Weights of a small GPT-style language model, trained from scratch on English Wikipedia: untied embeddings, capped logits.
Each number is 128 + 32 x the weight over its row's rms, rounded and kept within 0 to 255. Layers, rows and columns count from 0. Numbers have three digits each. The size before them is the row's rms in percent of the matrix's.

# layer 5 MLP down (transposed), 2368x896, rms 0.0318, rows 2195-2276, columns 560-615
103:100130174151166122105112174138076130106104170089076159182171091146113134174120143109151210066065151086092116123139166126185110115154108142075150127074082145091131134123
105:158134152135142115083112157132176224115081174063101062174121145166153128101121166149169126124147117141094143172089068177164078084127137127100117123085128197164136122087
100:114080110155135018092107111157115054149166139127129121134186189117141083143144166100187119084148152181139155127101080059000117098073190145197144109149095120091165150127
102:131126150098158170130093158159164099113111130096084100202088101103157138138097117075139095141124138149095142154096162153130155065144115135106142144155126130159125111031
098:125168112112109122118068182218142130111123133090102137100165183194171105136116127154167130179084082124175148142157150118161131154149123108144128065119085142131148117154
096:167129122103136139115103166088127134076175119108094116101131069101128121098121146158113078147106115143074103089185146107161128137126141129170132136145105112177156164128
100:135091148133139128110165179108146090142106164144128087088131161204174111140155100164070120137103172138106135098162119104153109066149066082098119097121156096206103084115
104:120107139132200145097213099120150145100116132115115060141101074122113116168116058100126102094119095154126129090120182121131177145146098102120146195122118207120131104091
100:128120156128133153092092121162099147078163121123110047154197126144107192149098094140121136138130109142166117105141103036088120129159147176119155157169108077148180076080
100:137132097195120070115161124180170165105148098139164129098122102197086212131128148026096146160195116117163117135134129140170152111128105150103122137155122108147105103153
101:110064075138161066152171098168148079130153113115093098102196058077134161066081097081118101142115111147117169090109181131173108156158127177139122098149161127136082168194
096:164122138186127127140150141167101153139070146129175152152137173116125151094121116148227157136137094121190150141091131126086142116123146104170146167128183095161132146171
098:145095168081076102167167116219129150073151162150076196109170138091112083162129118133133094116148121154180140147073155083112124201143055101115141135141087140162092147163
104:114098110199161122080138142228144086109092123109164157086108134111146181161162110125157099146075143111140132135170094146157115084147081131178129134094147172092128073176
103:051172138122193191106111107211108075108108119173118098125130093146132108111118116180076108153149099149105088117125188073166171180149125100128098173161084141083138137074
101:174114176143093162112135139182184145119061072160100087165123169124134123135142105114101138103107126066163089114097124156134085155114185118177128106199122093089154108082
098:117107184109103124094097120179145178117140138126114181124128075139116121114150110161152201143101156126134096150150125123157138142082129109143171153113107112127134121169
114:111128199144062114129126160046114092136095075138172080118159096190123075103083098143164103091052093140100115158112160099145155082070086133110144111106147139165148121043
096:123143159121159076174157141085167104132116125145108177104055088146170125147157057203153174134116137061113155092148088141169119120123132146117090096141116143116123143124
099:116105159136172091146105145132146101116124123064134144146144123111073134164132170120233135155150190139089109149122168086098145096163140122114100180103103172094131169139
099:131135070133173104113155133132100172132119125073118178155104189103171105130136179111097159096097098116163148092137105099105155124123106132165128175112130117088149104097
096:177104147114134110150197177069104154174096129109128099131076191065173171132167100159104188172133100107177181129169128144147174115171156124119086149129108062132104130198
099:162111133143102096175063116114163103127126106169124136147161202166114124176205126133165065112146151110146089144122130093128173150123101113156165203099135073104180130049
099:178085113123094174116159107123141043121184129109145118159158127139197072138116132097122115164133158184133135163096087096077095133140140114150131147132166141095115121119
104:093146106141126086138124149114125123123110166124140093170056154073102150122203113085117106082155118163153094119111136176168150112152105121192078112093116138141158068136
099:147149104169125110117154189059152122119144159201082171194182146083111126097147152084116186174098158095087124194109115158112102174132098116135133093144117117128146063128
097:131145124081091107144170125110068141111136121105130170153126146105125089145174063048213181139148132156154103159154122124105166115174148092111148144124132105105113129142
100:153124145123118174106101178000101115161087117144160078198115131063110115116182055114112077141152138117153092128092109150127067113064035092099123092089110078124148215157
099:145184115163142162135163130255144162114118164121148110183216102133133173121158110152146124161072142145083125108123173089062085128070078138077113091195100134102125148052
103:174137075154091148073130133108160173152126130147153169135191102147187101145128087077175114110152135117115173161147138119113160134119156119094118128144125174074097103096
104:089155101101144101113157119135099201112137129117146182126135141119132151054154110175119122111114120137119159151136169102158121119130140102189131109140110189127095075155
100:137182147128136090150136144110132152090095094148152126137114164145151106109108167156150106083109171111143099092109147129142138151142063144170151103086094128160176157164
098:148107188139157135157127113208116126186084161180120093125118157124116149154122125135106122081172134052149140130134105146073098150152105160128121129127099097123135100105
100:105134138158138123102153191104103112152061118106114147107137112134118093187143084121119070116134044130099117075138143167121126105141164143181172114166197113112132101131
097:144153092127135080168109125065077110145096123143128144144125144174112146117142115178124155098102095101158143105111125082077089112164176107117152155188157091152101067206
099:142169108187144086172066065190086166143112139141146111200124084136110145133151058142121120137131182217102102093069173092150127132098151153147102136099173168114145092160
099:108113126156166125146132128134051100131157137126140084130178158171136164157139110113100117183176138137197092118184120127076216070124068164085133136143098085198053092130
096:078104157179127094121148144094093106164131087087101178141109178125196101066155124117115141158127038160168131172104093113190114138212159121102132100171129144111114145177
098:127140102090121158137136160054129135105119143215104184096130106096148154107114137069163158211150109111153150087179134124118142156143147121109160120093113135170094151113
098:121148121074137134131172140180123085141125073107119106144131148101135140130157162122115144165136132137129120132091144078141171107084108145112138163075069203126187144102
103:124114155183154140112117119025119062154103153081136172069131137089108131122141108145088124107088099144110116148179123159149125116185132102082163140114082164152105187150
099:131173114121133202166147140173082101130180122147145108169148146065072137094140123178148133116114171118120182146158132092149114093132159098141127112202134106121160113124
099:092119153125120178102125138159121182118078168126154138106142168153165114117140071127115134095141124128125130087148151076128090140137143160117156198121161202105144202160
106:092116099112170124152145143101148166180149158198122127096200100154138157163134134140122135146134153076146132160143182155163135149147076107078125119142101112162167115135
100:191164143135074126119098104156165094136153186140107076113050111084150139136098148127102128101148075165115144087156140146177133123143132123089143104199150180174131162113
098:139134173177124151115150166085144110094126146111150124158105126138118124123110086099117155096168153102134147202114092112186093101099065171112143146111123135131093176124
102:119095131166112062133147088120141126083099081138192079116109138159137132143155112075138121195178065097120144130091135130116119171178092116161166112106149190054151117169
102:153090110084089091110116084146171148139144108126155105163180106070124133145074137084147140055105105088108156045129107111068133122192175167144122084140106083129103108103
097:186162075143074184161115164173087082124141156137105104165169072178135113144120149100094160116115132131157145100085113137125132201136118123059113096143154090137107132099
101:090084168128112126144152179189109111119128154105127166058133124157160092192185121177126128095116110128146145156093100075155105140089125097171147175101189115134098176154
102:119153085130142130153125164109106144119105160102147134182134115094130032132130088150133094111130115148145119140199132154168137154063142146098207055103204089148061106115
099:113124080089135130080089094102109122128081139130115136169102095119107083149114122066158112118159156105091093116065104131141073054107075150137157135126157115123181146190
109:140104104104103127146133117192131145169087100126138128153120133151106173153141095191068152108173130148146153107108105116139136165108122168128115092178107137150116115120
104:105094132134163101159156189165163115186118136112075123115139152156091138176109147057095124127075093115139065111122157167123093162201157118099127165150140166122170139087
096:142124149143141127077166184143114124090151137100083193094134119067117117118119112118130057143074140089086108100120185084152112138110133118145118111182182114140140108125
102:158122088170173140068092131084049107126161160059120114105124121162146092120119129088161082110132071070080141096085104114157105120112119143096088185129064131134169178097
099:151124180076105121080117129227153082134101180159150122151121113142134169142138172092166103111118175140067073103110110123127093137158086133133192131109126175189063149137
103:126083100134080097084109101152125192116173073113113113123114142100147145067070107116161098123187163136149113118078116113167130114097050110101175183154181180187114119117
100:120078180163050196141137118140143129168175171097117100151098078148070115134157085132160141079156184075114122217170177103127136161104081121125068159134128088160113105133
097:136108091145105083127083116091116138099110116072130152094100124124104127091101118141114132107138125145209132131144093112115128100142147137091072134133120180164185192144
103:128182154127142160120129168115097118103165123184121109219124119147093152106083098134128111142121140138128078148094145129085066129183164175164114124172117158085092169167
102:101193156089134143134147207130155108195119147167132159091157168158145130119146154059115140116143122141122127099116127112171171118140132111152069131088147158171139118056
096:077128104132180091108088082180140053156103135138167171128079185156115196183104105107124148142114130111108128129154128114089184162157183116123123154165175093176141151187
103:128143073153104137121168100106088129105190150111136087141162128088090090149171105140137148121118089133140164114128128131070080088089130138068142107079176121203080109140
098:111131093109114066122107125083187118108129150133122143117125081126166156098102152145119102129119152088117125126159106172134167123160145122190108111124115087130122132105
103:130114102142104124164133153103186094092124132123135126177144148120135114151161147118155204116131150135114110124129159127124182104100099107156108058121158127105150174165
098:125156149132148115112134126106103104108165110132126175128104125129174158124146100170178177109121093057102087118180135086113152101140124156103118098134116125171120120103
105:134101120197153081103109134094073128140110188193142145064090103106162092103102165114117135048140110166067174128131131143142176131155141092149133083073034067117116116103
103:185140130117107122124050127143142159152158105119114150122133095150124117128106161102132181116106146072144123110071099154163093134087083127088100155128137094135130105149
096:130149156164089101108109071117040149182153149091140120111104131099129071118158076168094077165130120132122140183112069138153127150138151129105140144152157145132102145131
104:131123162155156137103153104167147144078131105132143127117114186122130153085072098121111114160093118163125089115123159102152131118180143133135059146136140192111191134168
100:133140123121121141171079107086094193101144100179119092129153103137130150148116144146128127107162154082199079117173157161197141156137165112129094099135163133154111136110
105:151103124125140148148127129040088130138173189168118081200122132089075110099129151148152065146140156124167125135108165090118099204117162148131101177141106163149178179185
098:160072153108144162063115189110137152114103141162140095104080171164157129107154152120110149143171118158147152123157108091037096110155093162129199094059168150134163124131
101:114152130117134074131189119158117172150125087115155111131109057128098134126170105149110089122143111182141129137103160095135091168082179130139127118153124085205095194130
102:145099127188134118094080137098174100158142177162151143087043162075133129113121148127149118130101182103091105153106094162152173122115081141075177160087158150161146128119
104:128081119111143114150145134138103082138092099139137128145103170128092117128163118131049081096083147170131127082123146037134135130137146110103165083075085157198106145123
103:135165115170143182134048164149093127066082154057100166120118107116077154189055099115121149141125063150093107143168110160116098151157159147116177143091119130186058070145
101:164100130152110090123171110130069113157172124117132118181161175167144126079123181158097078160112135141137094134197059129108164095073124115103146080140111182159201140125
091:104152126136193094147205111000117125147167118113116143103114119149113140154126128122103130102056124120135150179150178106096086146080076089172087139177106121121091091139
103:129129120140097085112156106194090109145151115110171090104099148093111093102191104142152100093178113149150149107102110110158083172145110089153105130156119142151111149078
101:087125143123111147121173148130102085145140102137143157118104105143105137156149143098155125086171090115083158115108150144045153109147194139118133077118066122119131130187
# layer 5 MLP gate, 2368x896, rms 0.0321, rows 2196-2276, columns 560-615
100:131163130117158146108152186137168059105124089170045148172152097181117134169109084166136091119119111111161170128060148130161182168153128104080123165117116111103165104150
100:121133140065173140147176162111111176115102164044124113165132158129117122121169107055128166092062127103165108114147127132127101104111126119131136113132097098089132144110
101:120018157166114189099132127092079162115103125110135124061198134174117171129083121128174132114140138156147118171145099105136136097100127136143178176182104151077151157142
101:113082176104126103114078102189169123123159180171139119105140151109155101159162112092133157139113036100155092148135074148150151118107216130079079111115116163131134147141
097:111136084055122134151159119117153115182182130156092116217133089150130068077171061131147126098146139139127097133131127116186154086112154124153082163118141083061179094147
098:155160114103142140136186172112072117147207142092130137098095159102138096114118130115113137074125074158152148131124147089138130176166203192100197129139099163105092029098
100:183155162162154068167198139145041089141141139088108179117101114129099077086130146123165111108153127124055161124126110099136090168154137101163105147153102145110118066139
101:114125111110130110087143093148175131113105149123115126127165120155156135126151118120083152123114109109146126126156160119154089133121117102086169177087151201167052170113
097:048128125112176048130140104110122165101091176124086142173099128136121120109130100095153141120149163174178101119089158088089140169114137126115086098137119138087053166107
101:078121137108101130097164098205127132165081149107152138187088129185088144121139165167144161132121160106077136131142097121148139119085061147134121138106081150180159099110
100:131108082133116083129048081122116157068155141150134120171122156105116094086142147044132105173159201149101147079111126134112090096109094126081156158183122124112159117154
099:110131152099139181136153129108132116160127095115124176117173099221150129131121150173125082118148100118135176155182172159143102114100108143033113157125060150103105147188
104:158170110129164142125198105160134095098153123152094166106106101145155154037093147130116072116131165146141114117142183156165124136172153051171159109120111148157133152087
102:179150124175092139153176150096073191151143118113138117127075133132160150104098094154122092167100163120059148137127111122087169194127106146203142138130097190178111155160
098:131167151146136147108083136118142173087156108161090129090118158095131115145092094160170136111057166083125103136105147119116164141151171108148165085030112182107143141118
102:132137151139185125095092140110110149174130144112151155079087149058101155147145089106188062136158109095102107087126129088205094123132130108158154156148154064160131109143
118:144100094170133131098100168155086169144114146150158169179089170139141105128101162136146093147137145122116047082117127169121135169083127138120149158095166134113132189154
094:169132138115092170073099081157128168130130118068169163135189122082084197062172113083141098097084159151145080129093183120111134102141123148105151183143060112130137171163
101:183173143120079207092159149113092175104136102068150089110125128131165102142122122174146043156116106177148114138139144097148181124140139135117165100169104153171104111142
095:118139134141173081074068132144135122173141134076099157062160097122083062088072086099150142073113103156132116180167101195147092142084191114085083098148105138114102177134
096:081191142122194084073176136184130068202118113115149113144176147067177185155082131102100145067187059118118116105123116200136166128105151158187122174132135129159133167091
101:157083160141155093126052097091183085121091117103132186104095101100176079136086154115093179153148145101158133114172157123149146161148137069124164096149131173142100122146
098:137088126133096113187146135115136106163161193140098111140083121129117138126126139143088084096083168102159094138077123106162093061144138133170127102139156131117138190113
104:119063140128101146112112171095121149111082126086147175155169114062090110114139130110109132181127137097097128173086157116152192139116072108135202072131124187171177141083
099:123127099092204164118158139150163146081090099127133130132082117114137108093130139157135100144136125117176115110168131119132099075165151122153129100179097140093146125091
102:166079109160153118173092098140120109152112129127110146132167142108198133129126136107123092130144136124134133097171090155118186148135116158128143138114154089076121133106
098:097093120110129130137160096158071111150090175083185143133142129195137204120135154137122168132082146179127142133153131137097129117084124109164180165152123132079111126124
100:140160104205132171118142128108098099094145137091157057111156079127117114078083135111167174137074086170165086050179135078106183114105164086149101131101121201185084138144
102:175154082130108099161144125152117171134126130152182091162149137110085081153139140096083094172114176092131128079131195148153131080138126145126102159136172138085153086141
107:169120128108077122177129088129110118170122156161132120105156115093061158125190214098135145145106117149115210115151108163156110135146122129100151084066092134127149193098
100:125118142116125066091158187165117163194102128116143074159137145134128083129082135065120104159170133084090139116071160149119163127124136153138186116157119094148156105189
100:184149095132142085125031140165107142088145180153138126134098128061163150071114136147154200129101076174108145144143100111094141121144163080046127125129158172137087102187
099:099122155123082126099125135143145166167171114184096156150167125169121098155072165123162108105129094132095106103120188145124133169160127172095137093190143138113121139105
095:189155138126131147111116111076066142118153163078161103098102105112098124140150166130164163110095182118156084105148188135073151111126108151109126089115198137085128110097
102:129093144086119110227156087225123139164151159106085130140128154146176193139101136124110173142077144134159149099046151136160162137114144140136065108158133095105097071095
094:186142157092152155133189142159142105116112154134119122150113167137092122174134111096095108126094080157118159133124163090192138121139122092134105164098130164108128134167
095:082183156107133201078124067132143146166089154134113157114116128107135082080204138166090113134159134138135118138173129093116117162187162118154141101140095184163131120130
093:126173170114119120129115083151065103142124165136131135184125119132112110128135207103095148163160119099088172073103150144110195124163175158162126105107121114113163143118
093:109151154137078159134130132151102108157115132148134094116129195117160114104121148111121161094160138120040107070170078125135169097089159169111058162219082068175146129153
094:119173213143132105123074107116117167136123095155113162082168111155106092147207119114087161109116189112080145199154212106161141096107150187127094126129046105215088197117
096:145102153131122099119126137152151085153089082139139142126117069182131173134137102117092074089155148129163063115123127145120105130177113150141142141171133135058169123119
097:105173107142175104101124159127152114093132162157186066183101193172136132154168142146111147133126147143187155088150167104109159147131096108159105113114068167114168129144
130:169138194163132110077123143187115120092160151028152146146092149130109129106185149128134116152130115167084127082166098132044104141109161133154112096084146083101074129133
100:167111077123136131089084042152154097131086171172130154108090164087072103130137158106124123101154110111174127121134115113140172139135103130141156185145098145149158085139
100:114073121140152138153119123126119104156124084113130140150168126081149135191121181087079081102132149101146090156127142112109106087063193094131086155133162084147080094091
101:127166165110116155164201117165120102082099154137130151126099112126076130116141147174128098136175142230146158186135098157076083165129151140093106141143121094146176061138
098:110150131096058084147121092129153118075176163141154121162130133111187120058129150102152160056114189126119066084114128112135178055134157121152148171080097116125103104174
098:126101057094156152127059092142048115125094187195146097150134097127083106127146093165145128088133173106093151059147120066166126114127162112073112208113185146113143129109
100:092134114161155151100154128119176140176191122116144084190118178129124162092119135114115120134121119134106103078142119090144100078085082115129129130133161087146086130148
101:093085135146182178151154177085170187081143085094138107129161082140191166089086120108127112111116214135104086104119133149123133061109169162123121197139150134085100053128
100:171118089080113100125133062074103172077111104127096131112144182129127165163079093085145153092160151126090155193151106111206087099149061088105093148175097104179147183118
114:084085161113107158133156079120098092161100131166124109111135155113108130109152118170119112061108084146135141128200098111138065167165226130107154105128125151086185121153
097:120075125111138168099173150140184149113126090110136135120155207148196185085142104207157093119133145061128092089127139118134171131163224174134128132106143146136119136099
099:193104157146103124111143105183155126171088135164069113070149143107101131093120096154099151130106123084116120106107155112168175106063131108076050128164175143120135171115
101:114151127159084116093147112124115098054134130134155143124139076133107185119173167126133185071149163146171114186088147154119062102100127114101137155137100084108114117117
098:088115160162141145125085147183086115170088069135085096138143131140149087106082208116108093090122107143116112120121131161140108113144127149190202113099088156124127084114
104:135141158090126152119112131169160141113128101115125099112126173131125137125166112137119130150053127061123131121123130190148105141140167193121060138122144185126084182109
099:114127103078046153146123121140151161158150171147094077121142141188132113148138122177118118109170148107147102097164107073143108165098084074162102059133135110163088110129
099:096171145126135066127125092194128126121086183088139165153167104197164119188123106153165194119161086147089098116130116098124138129136126173133146126126158131045131090136
103:094159154127161176068176126151075147081087136107196087146137141075118164147121110094129150142121083131131170203109105192087106098137158103123176159143174151136115164122
102:127127105132162145138118113184088165153174123170028143108105115116136142155063117196096183155107133113148178127185121114126168117185142162147146159130137137097169163094
098:126118140059158185122147170084076184125084181043096101093148121099085120083132126135134145139117215124169044060064143092124105106160145115131127148109095125127144187135
109:201114225105095133122131138148130164124144114155108101139148145175203169103215148067098145102176136122145162181151158125192112194133125149116105106112076113099190103158
099:139063120105175058162112179128115094150134096132126066121118117127149110105096160115085102096115121149179125106196081169145111123160140142118168113118135156144076148106
102:102103086078125165190089130133148114144145111179149080106170118161148171118130141183114118140150157092100109097133190126117134133138115193074084147173143189147150138097
096:113113184116175112070170182081141113073140087133104090166090141219118170171137115189154134134102124147127116125035120118134152128162097157166162197094135094119149071176
111:154103086142113141151090132108180103146039118093078145110132161108131114133113149100127142140173109136123112114096098169147179129161062143105091157040128134098186133133
100:125199043142102134120205119117125133092071095104104186090114182104182157170120137133139086165117169125089132148124124143097101134104183140117106119173091113093173118094
095:131103145167118104174095112164135139131087144165083116109149034132116065079088153134107146149177091178139156159109097147164133103143117121127170159125133170136124126123
105:149107126116148141097106096153165145115092092127171151143101142089090118147117138107084127111152129147071199127115109203107128136115132120094149182199115091087056130155
099:053121057177077088118158157098178126110157149149174113130100122109074116128104150101101144055069084152099142114135133089124120174136091130160166089180117126073103135121
100:112164130162123146124122167058196089076123131109114131121112137138069141103137180126132167134133136103132142129086147157107095130154122091089222204105152143140125138142
105:107184133069139149084168100123086116099051150090133091087120118091144094081141127187108106076153047091121090121120156115108141157154166111100127119140132143170157114083
103:144159164144172094102068144147122143133156081164165167116107105123141079118149113149129076125107127122136178160065138129167116111111156168114107120137115134103201181071
100:158153070150085145167147119080114113111156135120126198187128159150144101148182134130142137141101075138091127117116167102133141141184131129155114093092147200112160149090
102:150164120144086105095168142112144152107118176094140153166163154152153142165177108128109127127114177037083149186146120114153138166129126155061150104105138141091141092065
107:114190082135165150172156124119138094106166128105138093158130065131112121119125115119120141144150181082020083169190159103139124121182133121090078144129138052139076124082
100:103152148127109120156125134147162142138122119161165129096130119161149147090105112105108165156129124112162177104120098105104160076148161134121197103149071157128129107111
098:163116140112108118125161111168081110113085156173153112076101144056159144131139153101098174161190103172124143142144130061112089111150116160133084110135178138165176139235
102:167101125191121177159073135173146139095100106127152108100106165131135155120107137133143133147108113119131164155200111092116135136101117066081162140144137152153157169115
097:167122142089178084104104099183113163100101072133123127183141117140076132107187108086134145140074112117113150127160157081147159103189137184154071102121143105155148128130
# layer 5 MLP up, 2368x896, rms 0.0327, rows 2196-2276, columns 560-615
105:088118090084191158140144099167109169127123157123096109064124130091107163138065167144159109161153132157090123103121114115147098106092146192113145151125120198115150129130
098:148133121110120088108126199140104091083110102180161113136184164171092114115137112159155118119123132153154111109079141146104114103126178209122168104178167118108171117101
101:114186070108106070110137140181140171157095147073180153161108115119094085107167098038168113101110205151161165152152177089145113142089101127104159141125092143123193105062
097:068178131103130114129067099124151090074152136148065159057116104131207097179142135166112125060171114154108158128129115102194116115167080145212095090111118150173126115134
094:180074178053107103077171149129195118144129174171136109143107106094070177000095098074120115083112187169105174127078154089100120202086115193130123141075113097087141116122
100:134138095079176073156093094131167108145110143139146125147114178167120121097104150148125145142141139090102125069206107141100133108106103061183147106135150086113124180093
106:118180110153193109074131102100128166118154129171137113139095094051107144069123131146085171110152111079117118106096155136040176113137153103129146133117098129108136128108
099:123120142133073082121105079112063192081099094103089065128112135107160114153157158158146132137088106156115055088113118118145145131188128153136107096178135129110142131094
101:098143105150115111185103165135159098142105091171112134068143115155134088082142138125104090083137124183097084107105097143111126100180132130123084104162146171127145141167
104:093093176116123132077144124107095069092138129179158111145192127081139117090116099073094160059164177156085117092143146149138123122153097109124134109173094169149078115106
101:171184172118171073157176198176140142076153162114144148141160119151094178112117166164140133102075136151166082132119151121170120107124111144130091151120149114085124107189
094:160148160106097134160144150118156180068186197129161115065125099163177099110197102138157117131069162196167098099128165120079133121117121126102090131118159194099124130129
101:165154124108128121124105138145135134168141157098120116148138148156179125112125103143163189160099197119089125143160119115100125122163086085141125134127126111150134072133
100:154114181138146093120102048109157186150121136203134134148177107112117223088162094093071172122100092119088124144111130083108160156121162137133125106089091096107160145117
100:155163124159108122151118133119101063080091108131172064166094164137152161103123157106111074124152127115198118149121150143184152155116155082169132128094161058115097142067
100:076111163088107109138172111153132133136099091146124104102091108094129099184142167136130138130149124122064152178107163127131164130104089150077173135105116157113103196182
117:113153162138119108077142150099076138117147132113137092107167091144156154113109086131149180080125062136145184107156100078151157100205122168095121108138162117134158099099
093:185118116062041126094095166172160145094124083114143109191213106110131091062108141099066124161125121093138140118130160150104142088135146131141154138101074102115074148171
100:090105110114098121149142095116091152122028093134125147162148117160109102141199124118163084130108169064100127144100118112075106150121147118139155119148199109161198146115
098:158125176174175157099086132196180093181136135101161142113137123129078167140075142205140109132142096145196098154062186112167137136179101128149166111088185080165173132094
096:127117129106127071164102125183122106172121097096156145135119110207105145105078077130140132116149112147121162130160126097095132141146139153125116144172061080145125130136
102:181140145144144086176059184132095151136108127144121087053107113084149115141143120106135161175162158149160118173125137121141149081131097125148154092083129159116063139170
101:120098125151118144199167130097067127100154121177150085176090131203131109150117051089146104135146154124188146089099130142185057121101163110122065162181135182119123150147
100:160089124153126152108133180134132149065092105169147118131081112139131140179128146178104180065165152176201096125118143096146107131121124139101168051166142112178111126134
097:173131110102153108136050162138072144085116127213137107086140090065087068120112155138105130119130145142112171071097093163162094155122085186149120136130194137140149109158
101:079119134106084086160113087090184120159081122125121122082135150168096127126118110122142096079117075171153149164092132149108188112122161144123158146174127164137116121137
101:156171117160079158090084148126138165173100083147149101093112169120115105143079167135104099059175115092100173232132185102133100099114082086109063120092117140098127116096
101:119162156135104139152108163149102170205166077148146125125102139073116127122080157108118190178121134101090176196155143137156137123122105142105108108130127136117119155063
098:083141102089114101102111134178123162130136132120144138152131098108152071133125116127168124156190095141048199154125101103149152149145156145125125066087133116121156165111
105:131134129134104076135141080142120109105109124140088140122141148112134111086144138156157114124124109113147117115101124116144087103159106128112105093172108147086121118107
095:105156167146122045165157100105142130068095129138102137114130163121123123104152152128105110149143168159139133143108126165162155155130125135118142094171128122088156161078
100:118162134130120087149146138094153080135090124111107106172099168132129087161113124122115135133211133178143134126198153124153128109171098170162021135131139131144145147123
101:110162097169089103144105116160120136199097112143075147202068101138126117133107080132101146046132099113141115104121063106172085121165157135128133106192157104101105124118
096:089099125151123107154097132044122153125184134119117080079098131201100189106153091031211057128108213062134157124147122152123119111140160153105169109105127163114113086120
101:165109073129090146131136139134095070101178137127116111187108128162093114133128131132148151096117070134107086106140195123144136207119172107119125125084092160131120186185
095:112148090120161090127112099133095079124145091163119162188129113090137155138147181156154133153174159138139138077154138147178105183126035190157190085074159159125103145108
098:176146079175155156102100161138151091142135112116095105096080155140163168102126187165101189150154106093205193087152111090114101095199067110160077095137139117160146108113
097:128140075184159111077148121094197200128133163129133158122138111117088114103083080139089106078133188126220047161095095096180109177083157103187139136113063206124132130133
099:132170092145138173093125130112104124170108114152122174168104100136119173102147126104146114084163196145130080195135153100134122088143179159078089164121193069166079126125
104:125131176158203130120113129132147091115099114149133176072129106076101149145142100108126154163109169109162146154132133098103135116133145148140063129132075143175144087177
098:125108147170098132140120202138135053136138175089132117070128169109121095122158168159125145077076116096161175177076126182073113150158136135113101113162183098099135145115
097:079129137199165082126140118116107140106190085089109163162100153136174101125163046088082096149041116183164116072177109154143139134149098086134124151124091218166142109087
092:131156130139071152103136106130136077131094120045077144096110162111169096179138112158072099095094105140141166143122132166069141143142131120159102116126122163061102139110
098:201152127098159111162153072123173113113144116111142170141090126142196048191046137120108073154117122162179110092196110113147112126104124195183135118182118160156188143150
102:138145160138094102137126108141130171088130169059157165135126077092146051116138137102119137143111103132104125097171105128128141140121101141062115099084167086114136167096
102:136115141128108152116114117163097176148119102121100126179181138173159114176133053146090132171073166139140113117105116095181105130123197189131118138193085112059182123124
099:136165136127093104100127115107168056114163117135159115078120053142146107148164159138139164066132087091130116085144117110160153067126142114145137136110107143138114145102
099:099094113112131166172170149108074111115086157121100045161161108152117169069092104138112122111222162162135080145071056169124134109090123170111062109159071156149161170194
098:134094105147085156139113082150090112112148157098136087144103080153213132102146121147143181144083155179094127108166121124138124168127153133154091105116096077114114143056
105:122090185070133099150132205150105159108088143124091117166146174110126129139109112151191059046111174126167189161104191154094182128101195193139183155163149107144108108058
099:136107128116105129132190130129108091146170068125145120078116100098105097118133135120147098095111129113121099122115177147128187098159093198083149077119165220136084083179
107:107106088117073123147123111143099114142154155137114098096121112140110119137078134083143153108148100130148167128170068159142139176138122141137137140153151095136160094146
107:086089133132110135139140175146130079117140130100109118114182205191094132144114091107148148179119131144164142122091112105117147201174137148143135112083135122155163124157
100:117133131111144134097140102112187178186118121125162098199176069116151172170084076141132098123103066110165085236171147126095094173140076136130190102061103196071133132118
101:170183148121153124152078128138115116132135148089106112136133126147121084128088118106178126128133158137087163104099146111156148120125060141160151191098098101115134171116
100:146041195176101135156134161128153108122094149088123092145114138147159135066162135136201180137098166111125166102145122111128081101089096145188129106113111164149161172081
102:108147153093125086154065140159103080083072113088084101153109149109187156117144079120146111087093111135118088094113140101132143165143111074136172126151071163145089167106
099:112132122138057128122165106176112127059098147102122134088121083193083103146084178138174059082169117125144129151186124113134141152130133086052152043126082096118102096159
100:147139103131144125075126113154094112147096164105141123204130107120155135061133162152105123080146115163087106112122212103147124133132157137109174184142140135132127202078
099:196144190170150086147088088092117121137113133143135125145122152152101122128145157130074145122108171136109115071111135155138087148209107097085166101060153126090134064111
104:150169082128124112121119090078121138166208155124086109108103088205132128173124119116104165101160137109162126187146138083172147121126108124117118184131117145119149088119
099:098081130122120153138113105156108151070172118169168157081135098157138162099127093057134136168126145078180136086122094163186138106085163156159164110129111107134090118101
106:120106080155104120078092110123190124130124121093129137105128202149146150154083067133187124114077114162089083072072070114129109101105123068099175186134167128129061113119
103:145138121189126116137089153141131167062120056106088156088116144168198150217162158147187123123185061163075110058140079096124137139160138139118096121146118144147093069134
098:110165113039110090153132130074133083087129119123121162086180121137150108122091124135118146157101194097114073115144210146108156119080133094101149081124130160135126085082
092:149129128136095048179157109159110146177142135154138154154110146086098105107167138095145093177120139102118171120148118123063137109105108126074146095169102133158108101130
109:166113153147197103114138087121080120123160128138069190110106147125099148049158143130119130135196142083059114195072130138116163106173107141132173120087124104110081129151
099:127196110134079163143062149138157110178132127129163094132115139173160134166150146069155142145164130116126174156115113159144104125084168128084069080227069108109114075125
094:143119116156105100162142162133141151100158060150108143114071091089098100095147162151045071114142204189154100094132062154117094162102132134114193158123095077189106096170
105:188084093158089122147151087122166161109185144089095187162086128107164126106086094148133154096164166131145094144150160067132096121182154113136058088121105112119127141078
097:150125156088119178154158100176068138148115125155089156175137130125170123134092097164104121149082137148069096106091149129049191071121138121138110137141121132068124109160
101:107108174103149158118230166055120106117139102148113137139182129158191151102118126119143106152190117145112156181133057111166117154118161142173160159082150133157148104141
100:146105108086224071142220147142152192116097127114156133092136113174140154125111101153097148106122169117090154143193186095160136164123181094139120141197110157116106082090
098:192154134066173123155106129150118153110174084080120103091165098152191090114116108165078117128134159122175177111142142094103097171126094113147144202173163044125136139117
098:159165165176163149073107185140107125195125085184167189132057106083119113127161117156143083116122179125100149176128136171153109181150170090136105106094136105161086098157
102:117096141087143065203112129130171111117168113152192147140134146105173068133129144176131123122107101123121113136143118108123132154141071139102096136082095166177160138164
101:154131138094169189050123120121075138187056145131124075145144153106100071122120096126118075096083056096168120122181040116126085119143097082070115111183144158133150114148
098:122112144166131112149152124097159172128158135112159082124122160149082127137159190155134166116106166186098080081185108046109169059087116109056132112069129138128121087072
096:159120175090151106104076140090151118189143111068241136139135172167126149114095126142160137067089097122137100148130063129121147087176103139146127148142071110097112112079
102:086137164070117134126096145157149125160142168110146158135150181088115136104214136164194133172157148169126132134099109109171171148124101119149107157147103079128193159129
099:125138137137150124160190140161051162133102098125152151157116071155040127152128178121133147079090086138144115190133160076142086100122108121149139081137134106123186144120